{"norm": "rmsnorm", "rope_theta": 10000.0, "qk_norm": false, "tie_word_embeddings": false, "init": "uniform", "init_std_qkv": 0.0431, "init_std_o": 0.00682, "init_std_up": 0.0431, "optimizer": "muon", "lr_head": 0.0108, "schedule": "wsd", "decay_fraction": 1.0, "batch_tokens": 32768, "train_tokens": 100100000, "max_steps": 3055}
Each number is 500 + 50 x the weight over its row's rms, rounded and kept within 0 to 999. Layers, rows and columns count from 0. Numbers have three digits each. The size before them is the row's rms in percent of the matrix's.

# up: layer 3 MLP up, 256x96, rms 0.11, rows 141-186, columns 0-95
# down: layer 3 MLP down (transposed), 256x96, rms 0.0604, rows 141-186, columns 0-95
# gate: layer 3 MLP gate, 256x96, rms 0.118, rows 142-187, columns 0-95
up141 086:369501513473435405503517533531423466532519423485468558486540519534550517479446408482479497573524513452504411526470436459514538415526503517537350472469388517511552508476467462442556498518526507566525474461517569513550553516482387542449498332478461500441546501551507571477509493520482447516
down141 091:557530496489547507604572526441447474515446577554587430577478516390599537516558470479419504526549492512582504347497470501530469397411540411560478598451504494551535436506429502477494496525504406459500499461521488556525482500561398512524544490422476484475508541463507504503485515447479530516
gate142 107:494516517621521542495570453531499411564551476484420512512557576620482534513489453483450516423570478586539499473529584415472520504565439442506564501490496517478497476507455489560610381504622431511553515480583435490549455490483473538457459551557482487539539571523510464482517529574577486533
up142 109:452509578583513489486519525572480441502556527463426428505514552616462447446432426431475434493557520487494494440512583493430591484567549471515492509569565513460510487445486508441578404557526513470436563443468520533480545481439481571567496644546490431557506522517473499564545435586507487500
down142 104:511473524482509450573553532525610512512586494551527573520506479426504523542490556486459544531450515464426536456505543383432506553501544515552544461494494429580475516476625499392494511512487556463509529371533539449486516504625474399582568490442433521542463519485539485420515466559462527447
gate143 115:462457630498538471592610498470489463443401434520524423447471487455604414582484465477497433490404553527373588512465445474496450474525539414499586515541521524496589544535465569512475485534522511536545496511457519420460510543528443471488438483561523448539517460517493479515533519462417499551
up143 109:497450515422496483483453505466518572524525513533489498412557537510391515523558467528489506505545533463526524440574524429463554498506538531494436512454542626545622505600420473520576490489431508437472531497432597537451558533589458419512513432468437442497464457573423537517532510467511613443
down143 104:497539420482489462633431424484511434454546518481525539500551504566414526481488512503540514470521500476588464451479566506518519551490444413546469554493495432529532493423402491493621491510580496562416382498494436504562523470455581406508423535593448502486550518517523457534439447486567453520
gate144 113:487488504498559452555546563535533515541454561568473463450504507457486527550520476492488480530487526555532510425456495515548400598408535474537555476493493425519499474471430425542558472408568570476496505617495488424472593522393549523456499470456557500455488625440555524474610536556473557581
up144 106:480516471501457464499525483483546430470512425378489479521472515516538466404533495484519555610421536424444443521535427557506628487543529400471563531583574551471531518562485525555476488480521498540517589494497446447456561431533484472472510588501503421501591419550559551537504483412570457528
down144 107:525522471522403519467505361402451444482457422513495484431500486466464612476425584476403583463490503445457434483417540442475464465516451542533528512472578500516431605551523455446595451527499495495559489544494474511510495481458597555525491413546514504547522465423507565477525534468504558427
gate145 075:512483490573433464520417463542518456427460567604471517465480516474504504472546563511460550454413562569589502473524498518497440558630485547428498408480505465496492498501607490578526540463472467505455527464467504508624518507565537559458500521551418618541510558477605499438537517544452516440
up145 066:554487565508498474505569524518451518574532491398461551563519505428520422451445451436518416517583509466445536539523517434522483403450489469486531501554538528513601445528310523410589533514470490516521494512587461506423540519454526480564516483394540422465519474492477553554469494528491449526
down145 077:506396494469526458505436506538491474428484574591386577443441568610568467436545405465458506555482526556533467554506488505441473534535435485441500564467471415524491489658487578486512565384477500513505527425592520478562547519497514493518501472439516522436489485500532548499486570537498462503
gate146 098:386495482488484480503541478481536494527455394500407502486470537461558518605522466399402480535591475535487449439541537586532456490495535532512546536462554506492532393495512586511527522551478542486483435513492605515540522488488553461578630406585556517479539537536426485499567515531595502519
up146 098:472464478468484552415420471487566459527471472521521478400431488437556517499532528488434531525544527530472515428612490515483506619534551520485487474543566502557567475528511501441496525451474486494611496569479625401474507485488492484529622455572594516475417564477503383510499538550534571471
down146 099:550510473531500600466354488494514534559543403464459428501452450454552522563431580383428538508530501492542473391484537494523451434555594475435504486545555518499470508472516543509464499445566510440526427523549586480523481446567454520542545433565547475464488551547465534479513440520595436538
gate147 099:587408559526610519563475469484483581493514589496436575488472589586507564422522508452555502520531466568504455507474462518582535577473516547535501512572435496463475497417497540515488498513507393574503548548495519588507520419500536531549487455553518555520501565516584419462500358458465525517
up147 097:430409524515439414577478459530419522488491556516474545468516503524497454503559460456500488471368509557457530504438467477502526400496453447459504442478499441462509532433486481514503584531425491478508635560632600447513456531544442515436598468540463403498460565546498530497549445531481499469
down147 101:599444420520595459546466488532489461411577493480455442534499445469535610422496455495481485440546573504448473485496579526504580508533451463533489430527551565476503429528584533519469525473468507488535417505431479473482526485531552441543468598525636544558490451481434435469573452416475525564
gate148 106:559505472461496503441499446577463534525503451538536502498503463521482513452457501451534474532493535558593503481532503429452410449355521497614573515454477503569464450534512506486524520477505558459527538432472491562438532404436581402472575510464513583398521425386583511452541498541419477489
up148 096:519567528490452506507570484499511553438506539510539464489494471487504473397405505386537500508529476515450558565421559535444517411469505393457558482520516543589527499509506390463484556540567404441397562452559551505484542489573499419536570509549486517439485404550558484444512445423536491459
down148 098:459513504510520511513529561442376550488557512565530447526470574559501470492540450613430522432441550402462594439599607502552563547573469499536477498449584475427427485447530499513452480529468475509489455505590552444487438559584458450557465529496438575525467450514454524477550532515456520509
gate149 122:526472507510483496596586504527492490501499476568503578427507502547440495497492420528428585547452505595545543526563572521453406537414475476551465560556500473569407449475525457511556484372519433552479542463413473424406578506487579506498558451522528503440417485457493519531575459479547533466
up149 126:528499453530539448574518568522551447551615574469475514445567515460390498523555471524551478597559515487603424476556486469460460537470545548520425524468597441519579489598546519527580496547524484411440553573455473460554467476508500463586479502534521536495461555475456433566555491456416496512
down149 109:458511555551525417540518476521482468514402486431506624454536545509461493606466526438524442522548467495511566574511396537489511515469509407522540453564479435550453498495531556505586487484518597535382530438465555394504503442581476477492528547376504473510426553511509450456490499432557500484
gate150 075:404387443564491556421463435490460485493418388508555483632448490503551514527643441492467475516458533566544543536449547559517515474425507495557413521536590568484528477477504488497516479406579531473498505517420499526472475510436463475509471497478466506579535481538424470464441490554568479445
up150 079:493430468538448459481526577567467589503511507579539478456472473397469500539454484504639491585588548523414457450574466501546521469564554481482541448487443510412587471440531383578551525462545502480548546521441491524500532461482524456476522485522556509533547530496455530610466609519559495449
down150 081:477418492526486572444472553443547455450378467460459480503567490447428517498507476546507456590521476514464560532579514490543508513428418518462562466495489526525588578426597458475506582564435616459512516552479520554466555429471570582497455570490529417552502481456541437519510426583501514476
gate151 094:586491508472388519527417496422472464492547533579570436519488558468535558589444446434523440589448572545569428482452568524494403560568483555518460437455478492495513551555514504503385497524476479578447436468610443449431482445496478497479458486502475497501553491594518463548544489492482431508
up151 093:504448508502518495535412495527577519431468509492572500460567509490512477516544532527538362469546550416512406575583464439536442432500426445542440489525477475443502482523500453464444521524456493537545514454534431372442485539532493484391620421537548526520541522467465521564477420437485440430
down151 088:533523528387423516508489514440362520569419533423506425421428558458490573502481437420482501534512580501599465489490495569551494457502556543544427445470499493500542469523442550462491431475528528437509501453533450523502431567458459534566426419456476551542515439476478558538426539520401499538
gate152 101:435502555541537478570464521492493580368587521471431470491472559555521443477433400528519534441512470532438470490539396529522561450525537512484512463515476526471451509387484369453503462451491507538491528511467482492519492502504599395484455532582423408589548602550527537446506503495472491542
up152 103:453454465430551437550456430466500567583441459552500509471510524513455560457546478489558362423504642548424449470475479578562542412527453520473518522577468475463567478567523507455522492538491434492470503481564391517600528575482504466482536503465510384462550507435521479470536483471443494529
down152 105:515531552557432570452509513535496519467508481619461416496435577538485540548512497501536509488441587535548547430498591429418422490454599479502529468573510552619579475482488523435511518504504457486574575452467571482444455531571510472502479515496573496516490586491339448466497524517509456474
gate153 099:477482544513486452559498469517517426505472531515499532427491531543480479454484461460556479516483496568388565430508494604550490558487506604554419537495466540345417568525435487563519539435616571477423469512511460538518492397496468510541457450556439483542429500549476518502537408416544526497
up153 099:463374455560521464576528438514548464450525520451523599411472493463509569506519508475516451501517579448503585528518638548514512498478510594492505503461492549431518531545492560555556574543568480486421525486565478544483493372511452411488545445500455503530539551470425589512451452463569562473
down153 099:481483566514503439579520493474524519603509391540440515539479463545468482451515495505570397576502497454520536504464534558485515491587435448462469556480501456522535485523487483566441530447482483599477567444478517476468508411494481472441535412489325396562477473587471525487594457506529559440
gate154 100:475491395517469511563449456478565433561448525542502454468500555515489384497485544490500511470442395471487497473450503440511461451507520477602456491497533569527552568544522503406418598510365435565527632543516553575521435480530469520451554411519518547530468461516513501449547489465465435458
up154 115:527502435488514467471489479508523530514457483495454457568530607528449523560558512461541442558466487532528428599433443566552485542425452491421439498491405442475497449542504430583527491471498514410611435624477472507507449410385526448512457483474562531457454585513460492480475549514528585533
down154 100:538409566470431548542511509531473473425518443449461520531427490437524517574480415474461376537547475604391500493524617487493558474502471522463495558525531479518473471510387545476493509479574563444490577465571410490471441550526464528427520517505571439506476436441489611561485457460467500520
gate155 104:480510505584555501494502482522426484476575511502476515545597560540504519468504548511519495572481470510440442497482510532598507491488497573495581538532386542532516505449482537454543470549572411547513626507408519450463489610480535541513431383482432527479496543481373532455512451464592400500
up155 102:524526502421501520459417522507481481465496545447556535496528435504525490493528474457496555539431551492503497507458538444406476536444467525461540549556593421476434499457513588443578448457411463610455526525503428568586406508404464529568585475422493548424489504433581521535589533555491544533
down155 104:521533612482474435542398544598501471478626518499478506553482493520495539513511513548450505535481543573584499523524540597504418526467472434443571479492530458472559454483528565576514465509521540520418594457503491591484517630506523554432516503473639580599525467482482469525511513512470494467
gate156 109:533517411545480516489533545551455471502459553499420432528501485539546667526585500519444519578541572446495519518484453402518441576479391575515549522496499562457573549561517434567472416531448512507477519453414497546543426427516501554393483446475495532471466447475496493501470574473436482486
up156 122:432575521399538592486484557442522474472520642591542505374474567460443573465434492563525448512452514571450479500464555482438618454482474473516521573451522469503502501470508520452454538469558498525458510579389455515444477479541515516526511507556507458517461471555523460618477527538420505526
down156 108:597582522433541448556499439478482432494472422455452528538490496510416548478550486495551580511490524475629476595468463433437451610512486533483494483550452476482528547505411569570576467485446546453589493390544506502463562563574526449507523527459482531486589566476542494499435500480509565445
gate157 090:581551460524456501489561481479491533628502525477472377547433418554600500599479444573534429537469534500504517530544475528515402474527467508519502543538533486601505537531533558491417512435492539530449545440627488512461536491451475499544589563456399542507471538564509495424459528503440500445
up157 087:545488486457567466492515425454553538451503620499552525393551488475515527470535595534472528455512498458569361476519547510443541428559482526540551508447498470453570560428547498467491474503521410519482468518634563484449561485502503540444543503523642493516609504515439508535474483466540424477
down157 091:543555399445533494505527491395502485529606445575527598543417461497424503518523501426467436495501468470546423376582516480470520522457518569505490547533493414539531464502523437504566668452563446501468458484584511479526574514461490479535468459555521498572513559442492458504499528520524463437
gate158 094:436514534491477455381483574521497474521523456547514491530499495550531554514506589558438431396595497491497485426532511499537357537501489561529521498522566531518498506564430428545551482533461503411515509398434456450566504450532373535391575534442497531486564521522520489488505541558537524422
up158 091:558567527432452518607606550477487549463506535579487414440486482540542487457508470509501483567449452460522583553432472506484504435457498432503475511466477456468549556526567557412434484478594623477511487476495510605458508562387571521442508566473576524479591480510488452456558521482440534470
down158 091:474451523570420540526514523560460435555432582520488462475588492526529508480496454483496560582535504543508576539501528557456532451498488502534516535493453524399544380561522549562440555451533572513463443530468563451510562415450473564581560402486532561430485506481471395522385496490503412510
gate159 125:571497553464525489475422536528511549546504597486542492412548525391597560487498444468465466497479525549462451505576544483404476509540513559366542554499498522437524485591505544448618478536515536426492513571437412539433576500485513402516536454507492471450474461554539539441488470520473484592
up159 120:498508529451491422631458508504474535462584479515465474465476485498548447451508538528522585518582495534551518471427521521465383628530549454584498418490547494472454405503472435521542523520447494512424471465594474425535494505519497415629400516470520509532488487555447516515593441560494464515
down159 112:504515518505449491575510595592555453521464598425548444517468394586586501486557485512464509462517468476518496487550428524475445546534500529610506488408504505487503505450515509501476495558509408556512505427457543461600521444535632413449502462513557545465506479576445397455495449438542466460
gate160 087:535417443458569474492558496569547518494472543412536500471443485543528499532485487461475502463534517444480597549409546342525453513403577402536538469527548584482431471531490598416498511431524504475550449449468516519507467611468455439451453545420511577500526487483492607541492477501491507487
up160 088:520546469598515475465496558479518525494529574513509484422512506493577463520479496461344505580490572523547573500464468462619525460435489528381479539482531602576507499519460521550480511356528490515495580447501417549582477574483494419456477501405473496520529409492463547495491462496512520532
down160 091:455501492390566437457387574568497551509423453478498495529574519562520502494542466485516550433416488542379471509616458551447517549533565475534471589581500473530482450514464398482443459494450491551530450437489521434454477474613478611493506470580466473505452476523493510543481499463553497451
gate161 080:582512478438478626470491506422458429516569551441501444535515567431511473524558494503513591551500500424408498532520499447606513575462521434580541620478481494493593436463558556568461484514444487485440569606497495488539498511540409550469514466453485582527535532519500471477489496498559563566
up161 083:591510437518477540490574468470536512600498557533461460533418578545537495498511437427458558433538532558552495486471505437573428542509541480496511418497564529487518499431524529486484431530401451480441526655482471531468552442548509511493540487535449474583547529604498385447462466413500484438
down161 086:540478528518477492490506425556529602503542478512474489456476449602427495488481530485466507522489522533513486452557486590428519442549529578430445535524436483433503488538514428592605510456467487483591545535612435595484551515449425578436528545471530457507581555443418530428456422435513546517
gate162 102:467460552522535510466528412494460415476486548521486513461408567412489495468501484433511502512550555510381506517380516523414533490515477475471499571433573562516606433517489449445495452552541482453474502525445522458487441528484490526571514395461418578551468579507441464403390516534573482503
up162 109:558488566539465539483456490534536504502532439551506602527487570455503475486560449410561518528477552571386439386405505495501514503495431519434542448484497533508510527520474454410524524556473437581502543453551530505603526453482552438478475567368445452547494459501559581464527555532438575536
down162 109:519520596516561516442539486492485508545504446498471462485514553531541516519434503563581553593446441511537510539565511572511477567512533554487695455459476573344558479492526502477412536495517556524524502534479596516535497527397541469484437553514492413536482500445512510528530473550486444418
gate163 109:490575466506547525485443517478536562514562499500529477551528496458517502584409467468471491516475424574440496429528432566528579449519507426509489553480534593521510531629394537487527543425443454454525451415483485538366556486549499512591424628486499509474578472511500484514490505409451511494
up163 100:529519501471542512468516496526470546480508535500536528426490436527502442572613470435529420569414480489542443472436523517501495513456529402566539484610550442544551523539530452351428441497424438541439427415545563494508540513552520445527451508490526565440554516401516526455462576494424506488
down163 110:496558515437503539476468632492541460553569413396490485575506424481471512456494355476479534498470516476429494460506553498502526576493483463525558456390491550479485457491506551413463562450475485514476548553491452432464528542584519505415411508484417531419579456553501481430557542442447482463
gate164 088:492504498503507546497517434461527545536519548486394451571499461480452539474486566559484508481476606550559374415523454479543470467520595537566429457554514554535617545577546482390460462430482536442484500521442514450503538423525519572485549522508490544447574562390538448490584535513486454494
up164 084:484548578469473584517484453402562514539469458486550594506415525572511615451507489494502564561420477476465510486532490509577572574535485473539485480597508525458488498420463541476425532469530597549630518575503433575535563534484427420500508563524570518553499496450489510522470400478526515488
down164 090:571553394535454507479523564524427485453472420537548544474568472496471495554543524480471491464566417573521483554446404532487514532445477432494572467543477408497491527537589543556462394537449474460513549452571495489563560490540474567514448609491434418580443550423520510529524418511498562534
gate165 101:547547551529451487483520385426437579518511484523534514548434443567561438538461480521482505497423581441557449502471497449497387498567537481523546600620523523515487534453523586484500398545542607555433556471499554547495496454570563485528469534445509554540533486503565421501458557521501468428
up165 102:459407509534486524435489679543503459481552404524493549474555504463491488501465499541529481542568416479437567549518480422526489429446493501510487496452479434378473538495512436478528520459585431524497475512459564480546536451604444446491471473498530378515436465577578517456450447440506531466
down165 101:482491507375429407440499461432501513439412450488472385451534558536514485519488486532499497539606556489473486450567543507576471409522479477554538533528595432538490419600510559529479460540475516552475517532488453466444481482576531541521543429549577520436570439537533476484500564505468382537
gate166 095:544541546481570484536535616407532479542491422548415489565499464466354537437515429480459440561491508580405551482536509475573525473513510423477379483503444466440445421493424492465523455482433538426484528510464461453519503495523476557435420419450448552508482526461487468535444526449533487533
up166 088:469498438495464470474380522468436488403447532581548561530549497491528453557466519569512520523551498431546574417469530547502518493423460439559537546547470510563545532371459428509449528524511534515413487530594369522413488484511544485536488470556517411525406550519477545511425506540477486560
down166 089:541536548545493578452550504507491506551491451564361557546570540488560537591572524538416468502514478574485401465573525562467495413565558490411496435482555459452481548489458616493434509479468449510513445483484511540448492476533517495469462378497623504527505481456453468513438470571523549534
gate167 097:526420449508555506539500427534516495502501483507551622498474437548519406387480486543595442428506462451559591455475495442465466493515483542464542505561504381533549524522452486549494512482596405530506560438507512517481451500530476466476555525616570552492475551453563464529565500454385544566
up167 096:447460451589522487521538516448556603448571525525484578488531477495506470449467501455557473500573392457546561561527521591502511477579530474485512461472481467491436424463457584477519604538531441526570514385567517471437496574543521479388557478555488490438433567511457510502483427440583461538
down167 105:468498435517414437561423557546485461483418446441502538419494465454606451508529501525557486404494410502416511445530425565442461401503459497538531469538517459570436400516459497497457502506569398508503460385504532517517459454563481557454539534513526501584496532411560487496531428490441513522
gate168 110:532433485471554515468462499546500492552455447433406560533541427430523557465571503536523626531594443500525452489513463550587492534495490521489515534537570501503550458509475547428620494572548497525505597554504563520492513522589511443610529438549474586499509493481610617536508495544509457479
up168 105:505518524516632454507458615517469559559428424415457495532481455581590541520455610540450508552548558563449505479526561323551491542578545439453519510512565461490504493543542506516548462463474447474486413534465471519479514433521504535498455518464506548571414546480435520525535527471501492469
down168 104:545462378405450499593566486570521464497522556521462502403423485478501503507395472539453435430463483467559422448606416573480563522476523533492491516486454450526465469492539545510497610503439467432545505527490509523539458560562539458610455409461461526467515541496471523462577506487571503436
gate169 112:529513575509515495515530497546466506483456555544474416492537450463505449377564461513410448442459444451529475429608489543479446512448596603519473499495569474504493508511506570588591573499501540375501508420472533422518430480424531507480499505504638489511567522524504455555517493502448559556
up169 116:515530475501537430477507519617448417594450505531656418578444541536489507509519452475565563494478491377488470536516516516523416536513471495513450464479594450530511544544484458503463535519515491509616516422527542448560551485448446553438492564487563502486519487407582439568421516493458525513
down169 109:457499604461449489493549491455517515592533494528572559497551533529542518521489577517532556523547554596511504538509420573515427558574538558497409479540526602461376477460503544518476483488498490472579490507548463511408543517488587450497483490486582603481484628552538444416458543473462543462
gate170 101:478544436462489543551521506453565449512508398509515518498567566519585456546500527551507455544416433503583534510534511535492466420486456586415513517473486562428429484496476553473469620490547498501564511396444539445447536558587468445503451555503598476485550419522374533472476566521449472467
up170 100:476527531469507433524512498520488531494528544496448366485625474583491585498408521446380465485493492464450454512406499477513505580544471416549540563516491480619485564550558486538577478462479459479546487517501470497572445490450572522536484414444503481525452586543571474491462395503415507533
down170 108:448487508508433514449492566494499489531404469590567400447525438422581426502486443569381512455509552531473521550428493461509548547564474509510476487444492473574550560558594513523601437582510528469441511509526420448552445535405445510432533484533515425502462479453553437540478569509503476451
gate171 110:449545522545515454548440575560570428492521433514477477417512448489504573437489581566535440459492421509495504497541489509496574436513421456560509514523471540517398520565485602449548601460491498465471577549478551464465588566529532528491437505612526478509406513550475542410429470438504486577
up171 108:531497515477543546486555451526434534587435508476527546487474505591434461577551493444536541517479557398522567577473500488491515540502463470481409429572582489491529512470514538459432519486527543422519540500418596469563484533380559473498585529506436552570504409440464541409557487517559476407
down171 108:491434427474505428464495469514509509455493510530474399507553453569497480437470490447497490515601494560430468554500520486514545539623432538380500462495634491489498493495490501543556437527411462478512528413515519577403549475427486526486449467420493466529483571452393524515510415424411503474
gate172 080:467530410456474529436463582621480438608527388549537427447457485475496490477422363570493481545464463523543499527530434434496550529474496518526480576510462579612605569611515490479485444499488519542496511407511533565484511474499469499512545482528485523462571569522502538439483530510502468456
up172 084:492462510568504463493449467471529526562496516488509457521480500492521551559536473486490656450611454417415604482467493568501516512530401412494496614588612449477532515505543463579545432460539462512527545531489472497528520452529550486525529565511464476462414400589536417532518512502491567519
down172 089:507408540515525462634501511407554495378512549551495484498448464504508544538537600438572428469504545551543531519471540559475458431555507503556528478497501457443407435510469515597482555508565519492417507524486507432548472514467522461531527564486479519432544436404483573614482516392547505496
gate173 113:460550500459471532482419387426557428466503537426489497528430435545483467458432570480537396582420467520562491509473566547519567491503444576511590488423479513551478624550506464496462504503544566524500548468554444462405522572533527510554435517520426489519481474496502518565455453502456437394
up173 106:558543597506528362479582462541556489603530499479474567423500487540536620468420545560543411540391518503470553516532547443496548458503446478502486539507455470483542545596526573551427496483413530526475549550512526539494563499564499549370536514468448446458555476544543516520523483500520467523
down173 110:454532566413530513483522410472468451452570515589479488541565513468530514543509479514534484563502620410542544469521460568655464436539584481479524501563527469498489504474476574518469516455461585588499474512518598511488477567453487543516512526379502500464530611479492476520448483524412498598
gate174 099:635527443543500407523466454558467535550518510575483605445580480422508460540513587490519442496389461440498478495518471470490519522456494542425501541548507422524524510422411490412539650488524491379522479465474528509461473490510582466541545453414451543498564469492482520523501540546518476532
up174 098:579483488429423525466500542561577521437431426488524512468422509569460508426404511461529429493502400459544469456517501448562475550549499553495462609528498510421493513490505483497403558383444460544540432506410429542510537523499533507576477493537533499585483395456502537465490528481519459612
down174 100:552541497501473472481504580497562517387456474589565576444535387468429449409487540451557475477536443485475487421540535480488562566599468482406483484513519484530506440521465592473471564514472475442560553504500415495523511563566454495555453494538503546570447438450438540493476454580459585576
gate175 113:507392550535561455486425556475475484547502458420512488547486494523502538507470484439504446478513509529500589524511505451376451509499527497442513481505481459487485494577516534603580552395452455515538423364505485389581442524543532545449526494406483543382473516540463492448483454494508615529
up175 109:503450525510477458499511464478491493559428468507465492495535567507451474472501516475540491552549447513524606520509442530437462586391454511446503490507548478490393520472463491624465514378464504486488475424508401442492480525509498417376493460413571533458630462442515484408461481548494596508
down175 105:547545428508366489493593467468531469548484463548573478526468486385550559469528500556558522516534401402504523427494545467463428464524506510517535572478498576510323534502486503540564510452508557563516468460448479485611466468509531426552548490514488474520542613523558445468472486503512507467
gate176 087:557522473449416514512460471497536521409415487438636478464494493492545511471551549620609522469478586547530433545506478465458495459541430411604516571449451510548493529558452531514501490507413500574440454447475508550515555479486542561497425535529466555562636518484555538534532515522470512500
up176 085:475470510510507503469553514492462434471553561438332512500509580452494584577495463411426559606515454501578483475489517524530552438519550521415555520501569508536589463472503466472477494413500447436528499488402493442473522502484493430395550500503484414482488450447427446573548474539421472511
down176 088:507490531535632505496502480569517506503567503508407504530451499525487508528476460448522540529572506440386515563497551500434441617525493478529569500505507493495530424502530521562433467539504488467476472478512470531499437536485438506381460477435415509499499515591566440621531553467539597345
gate177 091:413436526557547545511487531486493575559518513586452417366499585483532439483566491491490534566551452572505579475477522473514491411560570402465471525488428464507486434539490466522600556439499441529531624530489524440461487487438494508477437459560562513396485506515518511551527395526486492510
up177 093:545458533577503495466428470534476480572487468470559623638545452460509512474494533513499505495542530452429564523589512516529473542498505522467484522533576514496408491568540474535407440483507485496522449423483513510517481581464467622418485506385492476501596434553562422520493487545497374457
down177 093:581484415608475427497523457518424505421543498427559545515586475508558499518410438516430526458501512423495563520520477530483474520513583576440527459533544470459461481588441469494488609513504501505512486429474504547521453490404536508434543559508472584559534455549547455535531498377544403437
gate178 098:511434458445452508429518491486543470438516503480483446507545503526623518468520489533480589473496486454468516537572528537404482590579515474478426519500533545564554553611428444475453475500499508426530462463572449566569525449577432459454483515546535400591401493485427572484394505505457540518
up178 099:629515553519561586545483541516494548560521477500498473583506500420523470479566622554493442512499464545563515589480629524453564500431413499495538509470476434508517469472480559442423467544440531455485526498437530524415471475575477397470527525490558479518455425512447411523582516466490518418
down178 096:473480489529468495579481456489518494492351514584475537526556576536460552456471519524536611509429494515434445471552440465498463477483410586554609449539496532490479505520464548492445514527452486543564423515493601498524492404594526538449420454500564475410479487423522553509533476601473566486
gate179 084:481527597554471448514578453610545446540520571582486560534522588522486604425556522544502559504545491487456500560484429519578624520515521519526523466520502510518518558485503535533492575498465525488453486581542524517564473563488552564532537589511403545527584415553575446549561468509498520588
up179 086:552525561510417486565516592396594576464463415481582509461486476488459562500506496557427494472526600491445525529466457436523538558533512407540566580481612440545448499477474549431381583542434488483485468542487504461520524602543539426550491463523535517587514527484513486483481451481464475517
down179 087:492464426455455469505518521419560546478534469444411513373568435488540507530605540441472552543563435544555422557564589561483500460514446434477435597462471566513561533444515430441542467485476488432553538452542474589433489476478510540454499487384519508576529458456485450473506506499471550468
gate180 109:504384511461541505488516477528464465372442586450445456558503483548457478491413586494505552522510584555458474538559453460513490557499552627470539582493459497501566421482505471488385501458525555523483474428507533454501504573541586537459469460500551497446525428519475402509515465477535367496
up180 106:416485516451509547484585461513455475448505446491467506530571518496504500540516513585569512525557573583510459481472553460591507638469429585438502543491463471496578483528393442574547466508503505522513551480600477534550487600498509613495482450490389523494548505421448510601508478509515456568
down180 099:527505480533555489545569590538485446552523498467435517453445511422523491429585465509513542481471499439511590514487494524430398435508466504494441467524548577550475564560528483551442533495495392535599541582516379479495559528511397475470448565465471576588549480486533458485622467496511464454
gate181 085:511542406354515434490421440546441528511410481451532544509515508530425518481418468509488437515488452482442537456452483507582425473475467518606435477415440520542508466447476558482533570566473575480572506565462559477537471558417554490530529500412523518473453550446472463395577486444492522491
up181 082:457486529494401457433508500466369432392572475471537468514525429487407536496547506517592472568461447510450573491557455483559495495496528587544503474559442546506538456591421577581478486533453434532463489398473506552561573478584413499532559434471508546498530509451510523506457462483459458529
down181 092:519500488499494492573438465612505587464480458488442433583533452429456500430470456422419470459506564555504593522481431465520527472538485476556382523458537519479499509443538599461460473565555489472488534525439513400565397518538530501525480381539562406461508450495457443557507518445491437501
gate182 089:475551427494437469559515437615458501483509472454514649524496552396506576524561452450527450575595460440507543500487518481452572495453441507505497614548561568518586490530508501561502542517430398495522648492535498505510472520508488470564545459464487568539505468460515539505536566492450513544
up182 089:543472521482491518495525526499523545525547449527468481495560504424522547508426521533420453387457532618475591475544572502524343481513605478538517478470485538562522511440464411470473446530506521512492456511448543557570515426462534533448523544552550485457514481461448510479399380506445510376
down182 088:489430506506556495496521399468459542467490520484572496380554490577557545537503471621488491393488470520441529496446473484488563463521387515599500584478452497540486582540560454460533516459446470510531475534486381478601446453495555495512405546545486490444479442604449553475515482461509557477
gate183 112:512499488448475539553487472470437539534544531473410576577638541522579458513397601530577504512474571548480538568576553525532441529551463525488491568551537460492500530437576464567614452507535471561493506467443572500426525512489534482467558454491439430490459566452500472478532483527444615523
up183 111:433501509370476471456449496477506436473514516475557531557521500427434472487487425466534569528510486402505523517495518493562577530616555628457514506513448471570494540530552526432436492458459560424580535559519423474501530521558493458549406525433489467422537497527520528592477562454401440537
down183 108:544557508564534587460457433497492472526489523498607502502472538560446536473497500544409452473447500453558550408571470449609417418492440459556605432506586561509563559547450448411446548494511591530466548558577510470538489491481513488489487449514539532454547507415396538484466487549508499468
gate184 094:544517508619456555470428571512457445458483476441439544537551476520441550479456416420500492496555478469516482509545502507550415524534472518553437464500440427469522497530479620507497486472519381606435545476509405560487507488434549531541476502552481491487489555566567500424533367523505574586
up184 099:409431449501493558615535503486513550486467470500436475603510476498508506500480472514567397500507472489511586530495539415515396545527435427498512471444520490531544426545572489514455516577536454563488540562515460591599528503405470586548490445556483544534544530510438468405554491557474587433
down184 102:564500520452501412501522515519530435498430460485452480495509508392501492456545398437490430592467569395478519514470574475433607552502601548471552429533480486522581450519560492548529446499440557530512521428532541526548528478488482441591429520511430518532513442367508457497456545410505515521
gate185 112:561546508465451485625445553458453526453520520527512504519516528550579535508569461367458486434417593496451503633479468464530578478558430456541532475538529599471469504567501497436542532567495555558486423532562490491502509503505539463500470486510615518574443498495542549489495465482507494639
up185 101:511474508528505502584425566536510480426546431518521597563539455521518523479566468502474456369483430454529458535493486486561614537617450455543416468483406474511545506484454557388542469581549521563518435527521472444509450484536481431525495569483497574533472480515524520539609506503509442589
down185 101:509528528483570486446509610514449563503374540567498416513522558498438498526530449539422455538544445534506494473570514561491551368520599503528501565501568453584448471554505439528433529550534539451492437542452513487455546442546502548612538441485485478478467593518473518513415527424552455526
gate186 104:576458466455453428454468499459408513505477473528476502455585516488534473486535524492529599489549504524491520585486593491512472488399470446608464616411512466476481443462471468439571511508431431498418468550513470480458494329538634434521487515468535515526522530532506463519530488457459440448
up186 106:511488482350535509524475513560395446497476559438502627514430549561416541487588473512465550451548391504434510506522510446475504584552502526550518517545447433471509478478614408572493563517435442577482545491460525418421447535498519532462549460542516498509475521441522487518539478548572516498
down186 104:622442439585533516479545475556450509528437535499463578538534452541520511468540495587560547520489497375500486585482519515389478530506474547586618539532552560583501567445488468536438507468491430547571438435519456464425510430559446495530562532562490526517557512475522423476529476456555516457
gate187 089:450412547562457567480522496531424499483523423533495545537592382520439551409467488535470496573560490500411488547434563570587493497491545532522525449480490468530516432487522535385493418475507494486472512531440561574515479451503499439581514432494419433444598435424496577528431506529506466475